Weights of a small GPT-style language model, trained from scratch on English Wikipedia: 2 heads of 128, normalized queries and keys.
Each number is 500 + 40 x the weight over its row's rms, rounded and kept within 0 to 999. Layers, rows and columns count from 0. Numbers have three digits each. The size before them is the row's rms in percent of the matrix's.

# gate: layer 4 MLP gate, 2560x640, rms 0.246, rows 426-492, columns 0-63
# up: layer 4 MLP up, 2560x640, rms 0.262, rows 426-492, columns 0-63
# down: layer 4 MLP down (transposed), 2560x640, rms 0.124, rows 426-491, columns 0-63
gate426 102:532475404535547497531488535504479461490456553578495476586439510536536498511474494534528546466461432511475514544436474465451502428500577475552580461465510452492511493428482485473470464439501523
up426 098:521525451490529559505441479513517455485554551490505473465503588467489440429558453513444467568498509517502545527492442526504585501518481505526462527555485510548541519487520480500522508457527392
down426 097:447477546491507449513516510484470535553468434539481549545505407442478502544521563545429502563505464476518456525517498457496519461533523564460483500566462443536528486496490516479537442520443524
gate427 101:479453440572440518494478528454501477540583505512451503494553471527497550554459501528449443522473555523461526447449503523481434469499477525446545485528527464515538481533510478525521438485502537
up427 099:501448490493390527530508446495467474543568515505518528472522515497499489512514457404474443516567520521482474544463498479556543518522506532434450438443465480456433591459476600412523459526501624
down427 100:554501507500507483477580477553466494530512555461475516476510514471524450453508515476471454499528506500502517521551593510448513406461493470518443485415468522486501520497499514466471530514593594
gate428 097:506450368480538479506528548513533595475554470421411524483491519558543478447534474485485465542485469533450615523497438450527429501557518470518494451554507518434495516475477553510517497473505524
up428 093:493526554548530510559528419519478506564466502445495466502491579537489593525437545433403537464502504500565519479570552507512515574467486489490515494517474508544436470469490442513451535437497542
down428 098:491539482588520572435518432501476441513522561544556535509506478521512530504550511492477461519531516503528452515506523572519408521551555491495546509460478488515496480549544510469519482490484447
gate429 109:503443545569480483612555466532536423490486563494586454540496445475505524464607447528475504527512550548471459462494494440436515526456473475546469458505536500457545456430532538494494517533462491
up429 104:447585522507497524456509501468420507501449466496430534497485466449469451500477494531503500538465482489514550484498534505521472476499450471522469489524434508541551463494551512445451505514473554
down429 106:538555429524526481476502555509548542511452560428492507573484559431542535460508453490465519507497445477501428505539431456505484460436470425458521516493478559566528510531507498515499517508529417
gate430 100:534550539494514471520480449473530470490520510507486430475533452520468487488480554540534450490520460481531523534482514519479542438470449512458420446499527488519542490491490465507600390524541451
up430 102:458509524475492523422503503448481524565493535486547468486527503521470498585558532507561541479478494442468524563463473614560511491541518447535486503561468541527533463500518514436474479459575509
down430 102:525519497436515561571496522484486562519496444472523485527486487494519553573546581588405500596529506513578553535463417509486518474520476535491439497497485452511513528514503461516566529448575555
gate431 101:431469517515513427426545465470564520515420462555471497545533498531577489616467541525507480428471454479540466537478475543481518495459411478519492516541576581527536487499537494467522534502487453
up431 098:456469501518448517512483513416630516479504520531437483456484482479501511462477531425555423566494565474561553547513510509533510512496462533460526490497505553470458431450480469436454534400506388
down431 102:559511517535542538481484475560504400471513478476575537487486496502532533619580551578512493482452559498492480550500438510480454478488491543486438531481551467508485481519439520443512501490495443
gate432 101:534515523480538451478491458458550542513542527503429510592541525478494440489519476535498501534568507464452513540512497456523515482531513540524516584503481545503504457440409486540456440507482524
up432 102:483484524532565427533475458549520449498552494562469574510491480428537506444531428569511489478505502557436433511503487538440421538513503437459498493580498527441523503505497537588502502447494467
down432 100:440498509474508477438501517526512474554506476516485541480546512561549465521482466447439469526575522489508520526502445443470529515503505538530517501476549518529453497555512473505462550469463479
gate433 103:531463491541595464469470481508484520521575446475515497495395502517473446493513479514459593499526508468507547562512525477468543549505507540516436567553429492459472469489534467438500462495514548
up433 106:492521509438444392476514507486505447497504474490514514483459506498479439575420455486516470538433461528522485529497469487503499476448541467428510480553442568459539511464494525445523512483560485
down433 106:490512486544493444469477538533507489506503560496560529488565522495483427518512557464530384480526501562472506486454407499455398604502495515508494503545525424469533492478482560514551501467488459
gate434 101:535485485499492489516472524486484568563494544474518509482498595466497576569567461483586510465524513502506523514519505504472533503559448470473501453496536520506467483476510506473524446416550561
up434 102:472524478573530517529484409468499526524483438542426520568491504515572438589462448482555474433479524479442527410496514464521432470507526504475427582525518472496472474570467458503509494446535479
down434 100:463507514587468475521453461457461487540489462499496452460538485574533510583468569538497497481480471537457526499549527488432545500561505429566529526477570554536512441506458502518573459444487504
gate435 102:518520464520517540483445466517487400460473536480580537512530577419463484535472538559423428487509499467511487448497579505473427414535522487497490525539480473447501472497545535505459473534540554
up435 098:497522565569603436502451478498395545503494545480585474485547503516450476472528544462604508484503532560513536514460433527474482497528471539558503549530482468476490493475426589491482522510495461
down435 101:514532512495528488473478477396465518530540563484490508503488443559471508480489521494534506556490516490486462468513440565513479491441453542469517495479495599492450612540515531409488386491511479
gate436 099:539463495451553478476496510528485505481442515442537520547485452473541486558507517502505473508563488501510509507408455514459477510441549544434491531468507496472454506552553490554554511452499511
up436 097:473480521500487500481531547453360463625459530437489504552502458447460594534490452477449458592510448499438527506501543488519474447522487521529437484485488494444526541490539530544461540445453524
down436 097:485589551459513552470543535549467452556467510482507512560503460529489459504490543493483495523516423511472485518395442548538524500522444458501558447448522544496520474498450539532513519447525459
gate437 103:448532525450503464510475476492472478532483509574478485471471439487501484496511439531478436483487536477516524534460437550511517510491458516513572491530603499448486483645494517476470491448481581
up437 103:552496525482501492517501486531461525476456516451440480459479531441507460535493513529503483461523463456507475409511518445512548470468485550523470495570468505470441458519464554464465576519572455
down437 101:522526521452502530442583520537449564460543475496473547485443484451477570504464441498468570518501441548427540480520524544521494493490396481494411509493544548537452468487514451429555478497488473
gate438 102:522495584531548551475531522515407601475521489487538560482536431516476505539488472445502543521530509572419502511562490517615510576568490433497537461416482527469474460572518457491540480550513463
up438 104:507526460555523439425539494389492493438518506498446526481426556548466503485556478546445527503482523540511534558532466507561493507470540455524507513513459525508482440485576499462515486491426476
down438 104:491521553577510500492486456491520520491506519508428469492521495413484546561439488473531493484427487549495478517559462432480479512488573423529515526441515539517525473464515489498493503460480595
gate439 100:534567573447525539484546478515484517511556452477526406488465567482550512504498494536582481495462487469499449454465520523491524476490476521484546440480507521478540483548470476506486473410581520
up439 105:547551508471543593472492485479469522530515555499510505516513520471484491525615537507514507507490509506513521505485493511498444485448413492505497539512477504501435462550444546486482491476556389
down439 099:508525520495508564454486516488501503454504433490506485470531495479499446537563517487485480502555517522453527503513432505476516446456594502558468447486560536433480499542502483446537499508510500
gate440 100:598424514518521514477576526507524506518504524563536515542537521379479483515441393448544490529440460466526554513465497508552497543509491488404421481539540506477433506502431485430524504487513528
up440 103:483505529476527529552529433455450475534563466519478416427460543440532519491491462436536502528472536441531432527507497489545443510564439525529492510490443418497481521492530469468437451517555566
down440 101:447562597466565530561472478449456568530493496482490447471567458501492497406456548594557442543492448549496466494518403475607486531584537511521543484526587543558506537548517563561509502503508487
gate441 096:556470529523502458474421473534526469515490542501476540569425490529443519454550567531493466480566508497447486503475506518520506594465456510537568567457470499455520536510526480467493450502512455
up441 091:488440464447532440521442472536495555486460531485518500440536486570533484563520477432491480474520521454414505501491450523439464537464432475482539456544468533502414541492471492552465514434529560
down441 094:441550483490496495466418418567499491522481512525579495480473469535509485515547486483487585506535484485434507520472458518465554556515426480483509515506527537420482486435550482498508514475500501
gate442 104:524496466515513439484481541473521458481474525503478501500485453533561471446474433533537572465533542483516483561495514519456516473527466460537459502469460442502541522503608472532553496446473535
up442 103:514474450440476496539444538526509479518518506507474531538520511482549487517535527462528488527469484463540568507468609549496431541468475450558525437504505471518544455515486502510548531514477505
down442 104:517531478521494487485496462438522553513516391489397531446515495503486479561517472497588476483477536494491534477553518593486519433438410500514582447487495542476542496473521629487481545569470440
gate443 098:501485523526501475535454528507476548521530506436446489550547512492494487488489426466450526492413471492618530442550530456549528505555555464519483476496469486512551427504523501485495557482497500
up443 099:502546564493499501501495481507482441509575470527532489560543486457511527504496480488507488510510438537486500501486461441520392481449553436509463504523528490596509431463499503579565491516495494
down443 098:481549598515519480480489566474443522581512416552521525514467552515493480497508500481485486487548471480503493485483528426502506489571492511493491521539582484543535526497547442550503486502453627
gate444 102:468559432432517471458473458481488553559548459543503540459477494515466450540568429506565529508484573499480494526513471454483440550490490542508553488459540519519501514492480474495521448491532568
up444 092:494569537465571464511510541539553516551508507517510513529490476427517460453513500548536594498547535506513611523472456395551480452564435585517574461461470447495538512466542563487501467531522471
down444 097:466524491460503500531493526442575588504585545479534550446479630487492460466479500513412492469522460497443516457524417430445537547498483498522527524518465545560509520495530514517560438462525661
gate445 103:511476471555560507535510532439453502518542510476479523496356488511469499558502577469491437439498517533468449455459454513521460417548495444519540645492409503540524532471497523494449457468548519
up445 101:480436628500423530468619465507516555471519547474430510494480434525492512497527546537506514420521525518485535493516434487559476563507530519475564440586535448555540454516511488475550564457478509
down445 099:449472539503488422457465531566478482501511571509529500499469475524467481488554433446462483533421481568556472525516507567498488436582504542510489451427425480468434519472529458471490453516547493
gate446 094:538508542533497538545509468565467491519458486443499468500508456420449570521490474542513608485503465472499546434484463505589515519601560516515563455511474510475550536424558507464480543529469478
up446 091:536487526505460516574468448514504492485495482454520421554525387451502571524399520541523531479544514423465501480495499505520515468589549521494585455509521408538573479448407570508440559499475518
down446 097:497479587476514479519485526462439500464428559429505543531441517459536508493478535529468469498489499550438530437461512545529521511482560470506538470427456529484521557513512533493584445535490516
gate447 100:555495522435528528467468473473458507541502508507492447532534507513549562502491523498517501468447557493562435466523513570442537528441514538478510499534519491510530508522433552496535510575472483
up447 104:546412490428510524453487524511476478505520504531504493534451554463524544476495471463449558496509484536450426580505491512446567522483560490489481458412458550420480540552499515496460497511556524
down447 104:443490495457510502457478475558502487549487407513397513457483476455424492492515500535447484541518526503525562570522561578515402545515533502498490456460425511496533479528461472471477505492519454
gate448 102:479480469545537485426494474471486533532597433488514453497494501497512529519496512489574514512534548519406540461462445526528508557477485499487475485473488475392535557517453486512553494501434463
up448 102:531495520474508501495585536501390480588503510469556511491517492511474517534501520520553462445425499522514499452543493522464510523477556495500531481530496480476425475485506413452488470547520513
down448 102:437519545475523539568525424479536474463470431511486529525557473473465487470499487552479535523555505540457553491504515545527529463487479549528547452500497436514474469539510456468470503509557440
gate449 102:474496471515451538537559540526463454523406433528536490479457492476529449513549466530468442504494468507525460495460485518521500501515567469561467521528470493574433499507508387451526361512458558
up449 096:543519433463481456519408453498493452538585504532444493469548439560408547492478449492526491516509529490409531489453574516521560437563495541432524494442519523436480477527574545599531563462413527
down449 096:497417492505552392488505498525526434473555564539495507418440562500495538519499521455529501539545478455487531489532445535443494545463500510485510563460542480468452536532522513498493596432558505
gate450 098:481526553414580472438557419472497506565449414530469485528466414543469525477499524529543539476518608518548462476448505488492507469534534502510467554528445505510459494526522480462511539484491473
up450 096:484514461526577528523481481476538487477600474488443549453482498492530477454494396473448449525509553516507488464492499489499421562503452569495515448565517566468461509487577468475447446517517532
down450 095:515425504502486568573523513510536489566500550468507496499485545501532480497466478452476454482502497575513471499500535511493528501517441508552526461535504495478510437507488452485460480457580549
gate451 097:480477534516425481560484481442559532507491500431476491479505455525478468477498525478528506548530515495511499533462470484495575579446442536503565506475528483604528520425491506424498504426438466
up451 094:538531492501535481478515531602551506559508532477427530520490524477551520533522493517547468503466434467459505471457527460510462500496563426496453446505446539550534508550478450504543468532444491
down451 097:545538457447433562477516473558526480520475477442486512507502546513591515420492578540488522490482583507491462504500423534433504487489524517476537522532517550568516539433489511492509511457514478
gate452 100:541555535538456523428562502510498531429466521529519506457553526492525515548509512505408418456471498455479536517565518490518470469553446444466495519457502471549511514489488428441528452505491496
up452 100:509491550481496424509509564502498550405474475594462479517488467497531478542549456536501547514536534556493533516572554480481516457493481448436457507533538484552554520405470515464468536547514523
down452 099:565478526490555494508469529515512566448526608501533489510489441445398460478522503522507417529480548502518501470506490542435504520514505532511438429443493577494518540542478512528525485578569391
gate453 098:498500488458497499513507436531449486505557464443492482502483457528544501498530531542464491536577494452608498494525494516477464539373572523510455527502489487436534479536455497475515561507475579
up453 098:467533515576543543496516539527526473532541535404516459564458567509483512491503474462511513508511455481428449527455518480450508529486492491463517492438598490539479493488483564491539510469490447
down453 096:503591492491508489521476537541539498492539431447592477482488451492476498489502565438498538419463463513534524499482462481517399536466470477428498521488505428464497578491491501483482497474434473
gate454 101:481422477517524454504467490460496473483458525508476403460565552542571421553526489474503478476453501516538486503455458561505493473490473464525497515451494495443465461538468495517498481438506439
up454 104:518584455564521477562551452540395475495418439512472560567489521461520573451519471562455412584500511446547426494497575453608492433508470423489437526524542409484455573506482454497460528549548538
down454 106:525502589552483495504529549509539459452502457466539476475476530512536437485478489478494484528546487437441469533485424498468541499469568513503542433455535520463565460468561489464502499522464526
gate455 101:459469517502492488511508487546434606560369478537547541566484511473521443476492500530543567526497476478505408449492504489418457506541520488507446474511519521395510498520510502512474499483472410
up455 095:427513549501455517460563510523444509579449490526488517526490556442530431446460477492488514517573507439500447486554478545447493503467420488476496484506461538513462504456587451486434512490414528
down455 099:508527489449513487497494480505403552494477477457546526490562528494489495448559536531488611496484488500548421514472449475577429489502493526514515513437513588495548481562471492403401500505515549
gate456 103:479492493515481515448517483504563487517542509395576458486563516515466469488508520528450493483556518527563494554461465429517486486532468469486550508497532452456539475509434478501471504464463483
up456 099:558411526484428523533425526485537507543419497523559504428517582463484505474489459592535540533479402525505482560472554518485508492533409490528498486432463483511546471455516497509447565433519444
down456 103:431449470484526436491537479517457416530421510481452519548491497456555488510472531531460493409535445492486466519449515500516481420505468567484478459428448495548513549523497427460503490546516511
gate457 100:538510609568499607475435523485532439457426531527563479491548447443494499498466515473473437529504490395523496527532509587515500489525498501494560513472592500499494506531491458428577391517539568
up457 098:575554498528520450520515488492456474569504515475497482513514501568523439540532494491511427506508482535467530510468493509474537513481492515406488487535491465564536533427464521414509480508456464
down457 100:484533540462508484554503479506442501505465562524567463478539571524452493507478489476489524587470449554424514570408473426471465538518528506480464464554526511522524447478485442479401530456477475
gate458 101:527555574477441514537516531514540502481468522491493539536532510504517534503480485465541491557533435436531540471445501457444495442523530526467518488460514513518437488509511531566483526482548511
up458 106:486482461499457523497507521543486523586564475552465430476445464460449439436475517584432487491456525557514464546533526537524514540486495486498500442515464531499523559498456483564514458482496463
down458 105:466534535524530509482534524554514571491489558419557479505603501496509500512524442444446529461464508447479464479540480477534580456586488522475535467530503548490505562506505552443499479485450499
gate459 103:492504479547551464509533521518514559441504494539484521509548476523505503499541488529466505532478496522596498444516534428492509498462540571496535495505527489517418496504520456510520527438511524
up459 098:453513560475497466474517446447554472466492558515504559574472491477498457430504538408440441485453544489452535511388474527485513517571580497513459579482466521470461426564550469515471522495458499
down459 099:523491606517513516519530512506473480473541530516478489537501552500478458489485454501489504460486576478506491508541565521521463494466412427461450508456513495515469530479560439535514470539528449
gate460 098:438515424508491510497519464517487451473504510472504466517536451501513515515504551456498477600491513489546503584511505473554495469505601453508508482469470514529469465578531475486536528455532505
up460 096:505446496521514502457505386469508519461451460418507520504531543491511487526563493523560463596550455495516482549506570474491515377547556584509468478517442473498501574529560518458536466460490521
down460 097:512521429456488536519454484499505528518492510480503502487462413510484504534579526472518554569509461548476509505488564439476556450506510500510545493487506431541506506471565503470463479516526553
gate461 099:498547448561511477548495522494529480479518533468477503511507457520407524505465461491557524544525500506426546435481499460503551529502539443500427574548488453512475506467463510507557508465521528
up461 097:507468520547504442425457383460518533552549546523503559505512502564556433534513501461541486476484535523499498451448450521438524502519511462494474450458506524433496477479539484514551498471458508
down461 100:543515517473432475529517498492497463545561499580509485488521420524505477516487504479516549413458490539467482519533517529551558575556475458504509454458392516565468522520532493560508559549488494
gate462 145:452584516461440458481481579513474485569483496578451504452522460476511483439498504438484480501504508538480479508537588593567542517517494494448412506494492471512480499451484478510491533543487278
up462 178:492423496534557546541481456465540530480491514371564513564446548526459487532543491542530496533486536462499491468487486445479502471436495503510596488523516669477520486509508505518457503492524404
down462 115:457515494554502513534500498509488511503449462496470483522514621551471468479464504513493508507517458507530577531482529585515520488392518533495552491473470477533496501429484475497463490523475930
gate463 097:390535504435520488477466487489445481544512530478573515446525473565547442538478445525561491524547510516453496485501536493502472534474506582506497461573432602470464568540554441558543500475532515
up463 100:431521491468551491493476456523503522448474461490452480475480452479519433535477414528501565538515513502402467481514517473552417580552506467459505424416503487542412438473464482503497471540515448
down463 101:610483565432537537542478471499431604565440443579548486497519498573582461547535486531441501534459441475566495400429470504515512435504517523561556552446533563514479541502478589406502494466525448
gate464 099:537535459447500437462510501464459526489538493508491551443491467459507433527462437509505468533479581539418513489525456521483500563507423488468545482581482457514480494487436502525501514485430550
up464 097:504450488503478498513439478518488463540505548490465545507496576513517466463557488543531491507474495503492519554507564576498533483466506518459438555541476551532436475483582573496560460472537510
down464 100:497442476487530542495509445520487530575494472442380495383466467481467425485521593479502504463534490496518522531468482482480523484563525542483510478442423496476497434533527503437504538489540462
gate465 097:505477581550434460413495527526525420488472481552424468500445430484457546491454488530518530494511460541488532552439460495525499519452478437514453578482539489477432534511431469483526468487531514
up465 099:523456533537496479456472545544567484486519537547543544529491510455469465512509464513500457428550479421510497452414471470480464512535477496435497529525568496504454520512474504471481509452474511
down465 098:522546483554469561539494529429457393440463436542542544463565486510484449505449548470570513504500459487479519544559497460543434473489467462518504511434528453487417550539476507502492563421444485
gate466 100:463521495525511466480432571544492543451526544489534527484506561441479488498529501489522493507505528475482426523485551582478439502544507524504514487464451559454424530440475538532510530519400604
up466 096:466491498488529447501538487535510547512549470439469563471489491545484499471481413483468474509511524500439407426521499515486480509567531496493577523513484446510461522522447497575500558475453484
down466 100:524515553509466494461509426511499500537514478510516476583523509624545453435546529486508527485562507551599438538521527490526578505514493516521449524578522507494541501578461558479540445477462489
gate467 095:488375508538531557474477518531507492526429527561530519415429538475440498493466498514510489574468599519411480583482602483532526506522443496452520488460474542482483458480380503509553524494500425
up467 097:473542384439480521514503495531507523486467532501482512503530469495560492529475456540516487523512455464519500531599425495483477460449536517492624512522563494482514464495600560474424494471490496
down467 096:493483488484524471457454432466515443524516467492545541520528471544473472536550400522507494478511441517533529532498501502510485486437465501481582427509522494505438565502555517476460451485520569
gate468 097:523469512457515492472552448362494495513458492546496534496500495465519447494524484513562588488543554458414466531472492525451572466455557498592515536428570480525541461451440479504447526540517512
up468 095:528488548530450576530462520506487553466512608476521464566479544546418523522525549493444401456475496474485475499461507454484518532544530509505474474518493498509474523539510573508493516483510522
down468 095:478570480474470472486511472550585541510488529483503483544519563468502547477459492477458533534471520403519530482554496483536417531489527630534587467520476573466464502520527479541529566463475521
gate469 102:507489582519463423470496527547473539477467469476471516487541503466523475440571542478485547459570536452526572452469485494552528501444485498480481469446525496572444494406542536498481513525479471
up469 101:485573534464490543550511488485542557519555544542479507496575438550457528495502453512415485519425489443501452534494543452484509522491440435542504537479462490495444565460526502486546514461474480
down469 104:561519476504511509474538505510528514435483508482501479454522480460469507522523459476457485483545535514516473512490488567451516431443535492490508525479545623475522531508411557506461505427481517
gate470 098:541551515476547517556535469484454448568485512509541524532532511476565546524480511511534520519537454536531510545432448527467554520440543500513513467551502525551488485510476550523451553474550473
up470 100:453522485509523531481499454449522502487462518511485494448478514458525538487499493478483503499481473501475564468553512495500461496502467545458473464581496502555510553415530556433470445490511488
down470 097:521527476505457539460417553445485496435460495497465568542530501549507549452477444481549509545474489500480543488505491516526473546495518506472473425478478479534575577462491454515425501550470491
gate471 098:591530542515538484454489508546536533527511517563458442538436446497427486564479498488537516507564500517505477492571537571432472473569585468485456449485579467488477505476527443540501478528468494
up471 098:596501447523464499551450505512535471542461523465483497490475516510538517464503503472483504441479445462540518499485567533488442486489485562525554485518462503476535545441585590462497562576530473
down471 099:593582510565505485422450498479482505481511444446498520529485514529473539538564479469473539514441529508534486502482432501454468472504522517486555453482487509424470588462594524513502602551447579
gate472 097:504517488534428569561457438539504527490586496524525500527421539505511556485503454486508485528466509512539524452490478540538520472480503501488489453448483546577492537431554506459527427572506547
up472 096:549522554527532568500570524490451509518556542471454487415475431519570586524508537491527519593435465561500462438517539483549578559487594494512499582535559433429435451429497526591492496555498496
down472 095:542567507535526458552492523457522486496473543433536488504564549541502485573506519479491485543400447596559446496487568464555507519422488481497508481483527491489487467538443514512473522495469522
gate473 100:516507501507547533457512486531489525521500513443555500545430490467469529519514465508487521464473482456455598526538511538501506442503492470468443510456426540573530484480484476508522508523478501
up473 102:588526511521478566449509443392501511476460483568564517528432482459524517509459452531469548487528489502470491501534409468571553531549556504515502594446485556476453463470461487429565496519562517
down473 102:533487437504492534510500468464437427482551477564461505560518522491507508388490489533455535500473475470491418502541500540559513560462561494507529501544532565560467457455491564516528536529526508
gate474 094:381507501502534453479508476482481500490486500496462472476495470428540504471451507536530501531517525581518536398559603513460462490490556500554509498548502534535407474517519495511524454517455490
up474 093:484481506459480537471523461526515485477513512494406483523482436568436500513484431601506562508496419423471479502537442479516536552457520486493497497504484540594446469460536503568443496474525487
down474 095:473508534476549491513445525532467494510615505615407514441545539529501491569498513523509446530571531477457473494481526482447563424486474493542466541480496473502480473498481533509517501522465605
gate475 101:620449473500526483473456519532488494402517508444566587547486482520509542482457455571611525475543596543467477520447524427452506565523501492506508506481496487541490498536512531523557472478487374
up475 101:480473513450405578480564435505483528515511498502498496440412471583510517446482539469542526488487480501477518485380519564529500507473522509506506567487483552506427511551484468502534512483557522
down475 101:497472523470532533523519428422467541464515528459492497433475531503450463511507530514551523502504469508480456443538550501511491510502432492475481492501492522533510539613473475469481495436515570
gate476 103:492533430528463581464536426447587469511550513435460491503446433525516511486477431460507497552541520489472524503507481413568546567479504542526417481485522541476510456442442496421538409477494500
up476 103:486479457492512467506532437478488546478505531516475451459485493604494515526534449494492531544495449477546477481490513413494505483424476466468573476470508532461492467505502451502579433511462563
down476 102:500578476529497426428472502512492504463538386484503442495460513517540548469568462538519548461569498509513531484481476474464508499368482449462535487547509494555447517524489513464513508522498567
gate477 099:541459542486493437490461446540478496494480506535478471575508473464564431566545494512467473482454474493557479510501489479489524462498548537473504511513471543484485419608476474476493406516520432
up477 100:502518422503466548444524490406492478571473553547578486441465507470509600486472509438532490467469535552486470512489453486452492531456481499502526541548454472511541563514480501490468470453431559
down477 102:437527497480490428502573491465488501425486508531514480541511535515543463501477496538514515514471466495507507519448438536526418440565494475521533532473488496515487454497487549432489571516505477
gate478 098:485601505503511515499496470522466369459509501462516461485482508514460486572487600449499592507497422526481485484531532481450503478496502502482521494514508506463512463494499532451475522462507536
up478 099:520520459465490517596520466506459489456558489458482579514544434480575500524523527595493467465447521378430505521522472456508564531509476535485429482538520503497484413460420494511475507524504466
down478 098:532497504486458514463502445532483493502459483438510538493524541484463559530484495570406529541500430468525459424452521542450546456517554474484468465498504457491460477443507547477438520543489445
gate479 106:566509470498533405497505469454526410486475424517465524445488533536456485518508507540477558500512514476541519477531584485499554461491534425545444483509591542485425559531536514574498473539498515
up479 109:550446475519521482573531513465537512419405500561449521489498519497476460546427497561498429499497564494491471473482520545557384490496428476425467548519439504595521548497507392484492557495485490
down479 104:555481523449456501533466538534535529520532443468430545509490561474453532466520566422511513505361513496478547470435563577432492498493543377508488528533520493433526540559469539533500531489547534
gate480 100:483521563434497501512543552519446509510524555506489495473466537455535477449497417389466556512540495437530439473455515571468541469492472518519494537557500496444531481555509489492499535496511540
up480 102:468453503514534492498482500482541483454445509452518504489493494565479520504471599546460544512566481556526568572573502514502516490493542465512535512534525514541457507532504473440501441516546541
down480 100:459433494454479588444531474481549537455530442593463500513519549621473472498481551520344462471551491537494475497545520519500491455510469462479468490459447493476497558401561518451524475464536599
gate481 097:531449477461502485433433460515508468525487457591519477479483456505532538531497523444498512514451440510504469520531500466522502442449515544399505494520462555471400499518505471405566559468426587
up481 091:515490490477494541439504527446488486494530511565544445457488505524475582476520448470515521478519489568504511527465517516473495473432391501504578462499464541448499499451503583426567577550539443
down481 095:401447497475442567549497533521487510529539451502511423536467602535540564473473494516572492465506475576469435533518455570550440507452488498520564517479463503498440512535455485509523549463462608
gate482 100:521463471465492458510457478504474502568485547516488502425478469432495505437572456465523484529457556493468500568510577513484534493507408475456463495482523512410469442555464462491504387473479537
up482 100:453548549478498474528449516459586490590522445539567507440575467480538567509493488505496556501516511527525537563431563460503479525464490541467529451515486436444462415449505553594467560518478482
down482 101:478567586462518497488499479469492490542493559541497404534472581487532519497485472550435482496494589553491460527514473536583546428484545522524437485490526419543443559529510474518478536517524576
gate483 098:553481485590467517488550534538407481446519521530511539441554471537490547502495554471588493487556477452476502554464525434520454545548510541474482483525465505446465496495442540474573501524516493
up483 096:544522431532469438546532545555503478535487524417517491514476512489523508421503541457498501564488508501491429500449435570494534464540470546515529493531494471503501525488554478483563496456512472
down483 090:456448485443462520558550534461530511426465509550499522503434455487467574457501530526472475465462540483534450552472521424548467465437501495486491486425517581508494435424481501505504479502473602
gate484 097:484548425471459504433491434487501470444498479457455488470435478469478543479452563461505586475487491555498445466574508529507468503458548513467453514550529432515499503374468474573506438472426436
up484 093:500469454453581469533536466473494493492534469526474526487495496469463482483420457549495509428523413494508468518503370527535424515475412449509483449486452476531503441481563473489511516495432481
down484 096:431530500439553447489518543584493483520466446517544587472526446534479464456501499502452496446497496540453516498521508484509555506506507526513463428562588511548587436481557567474465517479587437
gate485 096:483487486508517609488538487465511461454445466496544509472482489488478528478556457502477513570547491411494471548408524538510484515580546504530516552513474519532498501455536520452470479463488509
up485 097:471489489536501430562521431441572546522566536517493472530530512487508442481526576519605473506481486553565509438458523526502461479464540522549544504439497543554537517457469483481506458556653495
down485 098:494542527524471530484441525548429536501530522542508544446485432480474472457438445475537484460448535588491525497433556470504463534517532477450468531530497430520497493483553456610552498470508500
gate486 101:476476501432447486504566455542477467559441474590538502548466459530538498544522524481463485461489522446483438550522527436451477479508469466451510516473511545496443515509409437494528471472498575
up486 106:509528537426551482405566536419427419551484493473512477598472461514530555493518483551593438484528469545543464470499551489526429514532496465498494495534512468485401521517530486614536486445583539
down486 103:513541467494492549529576540384405500548532530445505468430477390530481520486481497473505445497549518450567439527507523446501487522483537490485489563507509518534490439548409517495460526453506524
gate487 101:507493454427499473472543509528508485525478504549409524451460411478508492465408497546554494519528540489450549463567480514502501506510488527492508466423577470483549530553477424432508453517391475
up487 105:466468561467512490503525512453445505608516468468467521536515565466463516518540585513433529448527508461515486434487443523505498438504544521452514480470538468534549435500492505636439481506500581
down487 103:548468527490539521460513512548450467512513486622487423512534465414462492525510529521433529462541549501522510505539452460549577528479490510516539577478479555584487487482550541555447520552488566
gate488 096:461495481478462547502522532440480511454507448515602522468461533529518477458510533463570556525542477517480529542520460506483524493456540473476468542545485443517492523502446490469544491477517494
up488 094:523445559505440550475489425469483544538560493534533493452367505516553432492553490571489475467493519511469489472526523450469450496567474535509503494456544556539488422462455503561527492522492480
down488 093:524510473465440513538492504536555500472504542551489560538507458519448452515497530467483506577568488528452442480455554500556406496446542476552496477490515444546444577438428409433491539533555626
gate489 100:461439500487524492452509558382526487513535485447563425475497509567457448485485610540449478550479463536481532484450467535514462521498469505537557531545491501537506510547515541577481458455532429
up489 100:459489518527540518504548440530546474480473453479527422497480518411562405550546532517500506510495543481535538530523527561507395508448515410546494511526535520566508519509515529573531485496500463
down489 102:492538502530448493499492486528574535535522463485547440483480447541516531515495476536469531511484455510435488505502539494483481551420569493511476491508506548455474478536517496487608521473497520
gate490 101:438513545513459531496482514456524452495547496540506563471538504487452441505559456562476424510465515491565513470532540518515586500515542497564545570531492499449502595532503471564513468520518537
up490 101:476555559562549494557459452455513511534475457506481544544596488453438423611518478489479460511502534519554525551470542496515442427451474582495499468550437519489491531491535451443529571501510533
down490 102:457506517505537472495507460541445563509549483475481476432517536489451545557511491505416499528515488529513461567479484469456575482595469572504526472484477497491480454522481524477535514535493522
gate491 095:536559504584497519550522448455503580476474505486488420459524502490525409552482401527566464445482533507505479463479541494497493533435458528517561352456444440560500484453506452503550434533524460
up491 091:391486577487509565511528504503519508514491525464503431508523517409487429535436480582547529444527440504509552474533474517479470481456494513492532429466474569470532477442491450511463451493515534
down491 091:475580539533497553524496468462455432581492544470547468595507491461516438449575429508519506518526472477503499508570515491484502463505496515562535451518475494560522471525463490486467421471513503
gate492 103:487518536504533477485436481457498497523549594455494537481511510455473521554489456550579490490475487422496442433428379408511443561481523491513452495472528469516477434534498418571542450497464472
up492 106:506507460438463540500451534475468506532566504506546492488565502528464485457481481552515536567565519562501473484487511488540566424464532546496461522488591498546493491518503479566527516461451515